config.toml
bias = "none"
weight_decay = 0.0074
warmup_steps = 0
decay_shape = "linear"
Each number is 128 + 32 x the weight over the matrix's rms, rounded and kept within 0 to 255. Layers, rows and columns count from 0. Numbers have three digits each.

# layer 11 MLP up, 960x320, rms 0.161, rows 854-903, columns 0-63
093148126122083092136143187106130174155097140123105151084099109185168061110072094178079140168152076102172168065099136087169093102116157135164143152153155154150193143172087087139128135134133094
156138154085131148105164128115162148073082074144179116090178142091085148114152187160144094020160116177076128164118084056177149084104155085187140145189161098161129150096194125163165149146169108
097113125095194125172102064213111127093119093102156166177167114120100099130163107159104115134232109040231123149138119076126073089147163102119170133180195130176114101079106157134133116131129080
145147177107128074069137141109115107183131160187121091123117154101092081139121179122110118141131091154108102123135128156128133091137184164150127123077167104112090123155130080146120154109156144
153111104081129127112082150113131145133151065132124103105113105130112126118107118146149131129097120157138149155083077128092126108106093159143092119103156054131105172141145145157125184138144123
151122113067160136071127181183126136132164115190142109157154117134136125084145152165130157116095112118102164173099105099160097146121097166130156147173129106102123130136170128085150086136161086
144127120139141107156157191076155170142209100105125219073133097114095122059088142108121103146123170158119078126082096123171163105119125081153120184106244087132195161125197119134082108128072173
170140131146117128131164141107118175121133153062128082133122099104125107163108117110096103142129129117138108165150121156154141136084122112115160096131111188121143096153149121121113130148093109
101132185122133117130106134066184083113175171117120150211112162189134111136162172106082165096141084152104079139138088165150107063196146162132094107110110125183082136097149127199094096181159145
105118132169137079128163168092132093117118083133144087186122100095126096107132132139123166147150093111163132161131081126113075203141103179090143168083128124175107088152158173102145078213126153
178070122099143164148144081175111116127146128147129151096091171214122147167125178137142141141140108128136144104126122129122126118152169125097108106134159146132083177151157105111143173131124082
156152143177093127122176147140115061113163111095143150138173164135096108127090170067172159153152126186133082109091174116117064137125107092148142118124184095075065129108116069121130180123065147
167117133193125145208071111098141146141116159134136161168098161139198136087107208132089137181109180099101156145134095116172060124092140123146105096107205159127156081160110180159092095076174120
063129136134153163117116134107122166175104122183085115151099145076124197141114081097103129128123127117073138189117180092169155109114150189077119127133205162067159161148152061092154173088106136
122105154164119121047141172148123124130104124210143186125112139109208139117101087175124134124083150081078164153128156098082140160145128124098149147146071129167154093134144104111148046152090092
126133152093063123085114127115133101120168170102171158108145138116152131128121067074135152069097092143104131088135122132132130133165130138159114178180131114142095111154154122108173145130143145
094155126104075115114106138091138153152125092118164090168121158147130100091157121166143108131130131187116076086165127175048135142094108125146143176164185141155171139176111132107098137174174141
151086163166129164113174113140143114110132115188125110091156138071133096155080199144119117175063143171186172147121125141140134179124072187117122140123145102168136086139129104147113117115159096
180133136123108208153176062150125128104144160152150101133177094068127110129139103137096143108119132145146094147103125103170142092171133124119135107106069154136115140112129142167114165127093128
130154134139150146128094116118139092110169112114112139136153120103123142102129139127156099098115122107148178099100092166165138139159052169156101077156125202152070125175166111150090119194160107
172191103137068147084123154112148104127171125170140152127106074161147102129131148115150162135162097135056144101183119183052144137120132131135132120123178132122148122119155112121128077132111140
136199120105098110136090104061117079166121054152146096095122109135129132088176129174215078103139119175141125115143125141144114095145099173092099133174115097127112179103140105090142153095123107
159099154134143103136093138101076174141139070120114104082118075137116033144097138130168103155068079121138145141067157153112144126180126101089104086128147168155093156135146127134145111146149148
099142167153100143136154119114119136139112145101145072204139148132157125104139149115141074152176109100132139141189185157117108124146113161106125141135084157114102110185111137196110113134156110
106163118184100146163152084131135126108118108188162170090144122125110135110184131119152189092132128148125131135075115114090072147138103132127162081137166166083110115164143121129171109113152123
142100172147132159080161061131124106129131103111051178092188166107156156131136136137086111156117189174080117088143160178128134231142134098085122150213168161133122113177145163102130096162076137
139170145106097129120125127082131127130149097128116144088108130118109192122136175146169093108120080153089164105111122063189151137100100101102174151144157071136157141095091129097121114107090124
117063176115029129136119151107125124121089132083153111140103065047107118157120079093102119090137155143115107165105200142124071109189150111165161062197171110122137112142126134169122101148157076
164075076117125150096181120131099162139103102099073103166137082117153180118148107141141171181129122102114107090133101135139077108155166077181188155200146145094140177063105122158112146120092166
146125119124091124114131151115081171125140119140148182149125110158148140142089182129145079160141138113140170156124125122191159132155123132140121194169098119105080172151034139144109077140148155
095130175102171142138087151167101137091110072069199078221118103125159178153114120127085136084138126114123111093146097118174057144103128081141126138118138099202135108106179160016158145078082135
135058190118128151166126148070143107127140188113170121135124184120089116174131153076152118148031135164146164133129103185100149107087094164161204068104080151122119106152106169121118149137088127
141118146145207200159095110084064122102117080160156121133166080170112160151154090130180110126085113162143099127134154088145166164180094169144215166109174156153063109109156139094148188121202145
187125139069134145135092186078124096101127093167119103105106109118111160148146172156199087156115084106138098162125128138124142134128095170119127126171129169142114162114144128101108072123118147
111126095128163128119139146129145133127161148139101108130116125174124119055175129112119221112096111138094100157125149098073161073123123168134066138187158132127103165192132126178103104155062100
127099157099185082098102142123123081139097110154160124130124147159137119157138151144155187121170088168112175130130126079161120089148132105097040159087123149107141121152189131132096132132110145
113126117143034164109080105135153123150070140112152106081147143113160100109193130099143168189153186127151119085122166140133112113114148196137062110119154127136107140095116129136111154160107110
183149198115173126178152136171159093138098169129129112086111111135117184053157130117134145093159134142104153172179160127083138134164087082107168043131144117112015110131151202132122136157159123
090107134190101105203138107087155106140176094115091111166211159149153129166125090120154121143151116118113163150185103104148185137174085138132111114182137129128122147145125099113116077132152140
139131080128151171068131120140153178144126109118042111153121146135115103160118125110180165131152093078132146078179101099108151144170107084092097102148109147165078151117141117098060120158113110
118117124189145135208172117107118191164103106177133110136153140124147158139222128185121074168154135086068111156109135071131081118110132084139166127167160100143110148078231105168137086135130094
157071030101146137137126127113109217129102144151166110103000158107181145155122112113136134136100122126134120159126120142112109121132141109186126097104124173105105133148111086068160147163131186
176111142072103140161146174119201100112163110079136131130163144104084089169106078111180189135139118135140154179169097110089142170152068115135107102164146129129102184136174108117104125158169112
157108146106181092159103162094115122166070146143153127160170100097148119092122150130116174121148160111161086163143121073113132145149085159175084142089126131176084082133135169133194136106118153
106168132176159161149134066142100153092136160191099071139077120077108153133145163083102073123100141149164114181119114147162161113105152091096140149112149157141056129130085135149171162064138185
137165150162126166120176124122090183144145112112114154114119057102136115115169031088214179113155165081114167187120148124171040078139195117151140154097098168123143140170203179150129120124149205
105177143152112058155161100102103155115133127149126122187208204102084128115131177153144150133160188128147149086151137084109108142177071098156172135192053096135119094100121084034072138110131090
161140124109176105092060154054173133123134126108144201165143115106144166153126122150202210083087157134105086111184084138142119124124147073131186124122100176154143106134079163129130151124128136
101170223132090203158163145099132128118156052138149100059107157164107141125159121190155117120116182082132154147124175146118113073134156085147102121129153198093112106114167117187131126170117086
188094127099155152141155152134105107176113173070167149079066166168139159085139172133150126132137125128110029174126137077123116160103117146089088140115110113126144116105105083186073102158169135
# layer 11 MLP down (transposed), 960x320, rms 0.0934, rows 854-903, columns 0-63
132156146093165074142131178171135145150123200159138127055071123116127049128112103106153149161132166079179128177132064131132093114154077072102087183152096130149147130115081139133137143089185119
194083145175168119163135139114090114155187116187114138133096142125119173177105103131109124125178103107120162161123110104135120132137134138115158121095005102085109110139125116140163150177162050
067131099155156090163055090108101128109086092144103046096071146136126129144158165083152124106137160151157069161136140207064161100152170131148167113190160196098124116082121126107114114140141043
128152162137113121139140157093114079165153100102112165157070104090098099082167129137119101110103126080174129104086084141099150158080087137153167123159111087080123124135090109110161129152153138
129143167126066122143149112177086139144148106134099139135145125100128198089129121168132181114098127138133150130108047107092137123084094168145099116189141135164132155140133130161105114076089067
085107115155123127113104132117160132139210172155204127184077107140114125091151133168171086108095133099168148158112113113135115117121123152133145129174113113108103125164110167152119094145112096
124174151100120081099177111106150097179150177103128145130100047153153178112137150167141117139114147151111112176182138149143102116166128099105195102162132061076201156106137155067156128140103113
063136112097124121070126107115122139094086067127174161124186130102091172135116122140090119093202138144095151100159142173152105151152132100122144101119109132107109160155117154155067180117119096
153115129120180176160131069084112168099175148175139135125165173138071149114141081113123170126134139160166096138121102141137113102106117107226100135130119124211146172065131119156100130069165197
115154082113154190100122092144105163107125089154159165137119140108098074164139098134088132124169124114086120111156089089192083126187153101172118161110174089167078090145087180121142105170176134
154145120135165079153126160133095142110127179115112125130147187092155073174123192081138192209171079126084122131150141115184131186121110165169113098108174171119114158130167092117151125159116108
144154119156156105154097084160119176166170124119125119098155089166072146081135147048121142095094180093161132107139189146130139115102112113059120066106114157133119080163118104165096154187128123
115134194165101125145147113077119109142114189113109138114167147105115127085144136119115122144068141097179141110128116064135127108053138149131141140115159108142047138121108103197129086122129101
141150122146130145121147113132172119130113164082130098138105152184140175137119143147125102127154122112166127132199155139180067093079173177103132085153201143145160136098093132135102205201125132
071144192137175105128108057160131131120141109133114151102106088189169070105139119127140138105134163102148155135091103079171140113171142128117120124133119140133128133155096135145119113075173121
159127123132106069146203122152123118057108141151087124156114097133123136128121104157114152154133111173126142176115246142172072111064104166179158176105173099174119139121121079121119149110148171
167085133079099149165109133166086102129084107071083136112135109136145082151138128167106116082128126122089091142115122080067184156058121084109169095129158131124158107179112160133114118118133117
111178127125100119098098128114108143082113120047129142109119090176166154122110133106132204162123075104115149084110111194123066107098138133124101102150140163131137138121079127152104077096174150
066074127122145063085099182151128081172163092099146131104161185160092134095181104110148128171130134150160122115108153089143119135092118124117156105083151135086107127133158108149158137114149143
125123085118136054104143199107136095118128142096138139102167172144131116101119154123083162119087119102174130180091095159146113124107176143127112173147148204128119161116139121081052077141135121
117117131137163112131104115084085174093180095152123132100171100165150109135058131144131188096133118123138138086153071205103077120085146126165091191107131115161136128164125180155198146132118149
121143111141102170125085132123125105119210104145137129146125140076080140194083186116101092095105156165095147092080137116138133146079129152163157124166139159127185130152143163153178103124090187
128135112165158190130155128143094147147129104139055166177198142099107120129136092178145138148161166146088092123127127129107138082158091113101156113166112132158137171111093085128156141080168133
156072108133104110123142104121153141139124152147154121131154133130124141098157114074147108141062141165159228142057143080120129162133145096141160097206132187136129110142148153111089095107094128
126114144107187149138104087112133185159156111163133105115158115065116171146098100163151105143127102096150065191129140061113129104117097156143129118095166144161121159147181148130044113144079091
139136128077177136145120096191093157086128135091141192136175091093106086082160205074116167139111079117149180114118092116150097108082131077150136144114114156179174147063161105123147153095061106
148132140114141092179119112186154099141144128095125130135140107156129173133132177120079151138114100099049100150135122114184119089122168138135082175193132129123134105163049160156157110163113175
151082103146097141086119131116141134124100159109090154097075150099152072162161098151166124150090108209076210163087185144087124143108119139126136147175054103106225106171108123199128130117145099
167124101119096165123122128164154099112119145185100111150093192162170146084103149151131082096127124114106142171140133130144060147198094118152080145150107128132146145064153116169178144139123133
120149086097136154146138150078118130061087110125124106165104069125112123084120176074113164079121122102109137108140099085130115155144102148114168133113067180107072154139160110137124069139114095
126122141084166165094097066094126191094083127175105153132112162163127115106067110156145163086141117154166130085151109126091185086210147103201060086220129105117154134164100145078082142096189161
165176127157103106130111147105145096127107141157169106156126121135097135071150151126099137112106130172129123150158105112101213146112054086130183152092134107110137166144123148200109117099107190
121139130143089110086135108125084169138107093147136132148119145124138230085164139134119124101131149169108157167191100155178087104143098136152122131074111158145142095113102110037122148136128122
135101139136084089175127134144121092073071145175145127113080054100104090092086154108074113119065082133142141141128108136121159194113105099167151112155122137155137120123106107183132116164105200
170091164134115134160104151129153099106155105168093126150161115136104127112136190180146159128098110104133169170145105152149125133123111181104136139138161141141097131161132139081150120131117154
152157123146123118110099118128093178159093113134103077173098094130158124116141181082109104053119118147151158167158110107163173123130134116111123116127122172093135142060124103091138131116130087
127107136155053109102070097145073125191176134147110158166086050144096135126117129170162177147063124148172104217104139123105114128163127154180088105110122137112166075086122160145123084171157067
094076085127124116186086137161177127106073177134105093142122138070094177077130140125107170069120125168077157132156185168128137104119130150148154132103083128100105126141140086105134114093150128
107130135163124136165131138103095088160112185096160143137075135147149133163170125171101107134158128120163128105188131056085121154146176130143159113133156091131109120104145072140130145070141173
195140158202111082128136111125107101113122110126128160160111108142123119148100150166121099068150145129120202130112085114068187163167165107114154179110129133163138111135143178117135137122120156
154180243058074165197141101167122163140132119121122158073109080076070155060115205152089065143097141149120068157113155113227093149053178168142079121165138133107120107103162078149116152164104074
161193118135090157137131131124117081131078097070158146111146131123143093110122106145052153154115140177093075136102167110136096128109149106160124116164109125113123158093202192061137034164137161
131133153089127087153072093155129094136149110114072083097114163153115095126152118095139134133085149093128148156093182135189165077134155081171071129083097158095131113178127164177090128189095158
098109115130080161131077139120148139120102134149163090027174122112138089070100097097151110110120139206101085139123152154113073087125189194164173109096144181114216140127067104127158092218110067
137156107129108097135120154127129069136136131135160127105097116115120093124206123088137171126120128171095098118107112122125163165102149139095142087134114044142059160155121146115127096096090122
071179146136184066121179139148151156105139106151081113079109101074155123115138146095177168043096138096118180139132161130057161142142151178172146134149149138115106108106171186184132172100094069
080107081106106114134173106169185178152100148168110078131082128132153081107122060143135160179116175095180121111138101135135111140127136125140132135217100156148178090129136143188156068176115155
149108112086101117102136128159147127142153084096095214076080121136108129148129152180174164201104134111122102111116088140185156061101124091043101189162171115126172090161157113138094131161098141
120152117138142067136082128143099098166113110126141107085133149144113078113143138155082160185143162098204199129186183169107115099158094112140128131104109130078108141132102141139135150071136161
159109085136146115142123130087094067171170125135143106073116101173124155093115216128157132147165111129090114083095071127162148161136142137145134116148139150134129183087120079129163119204150136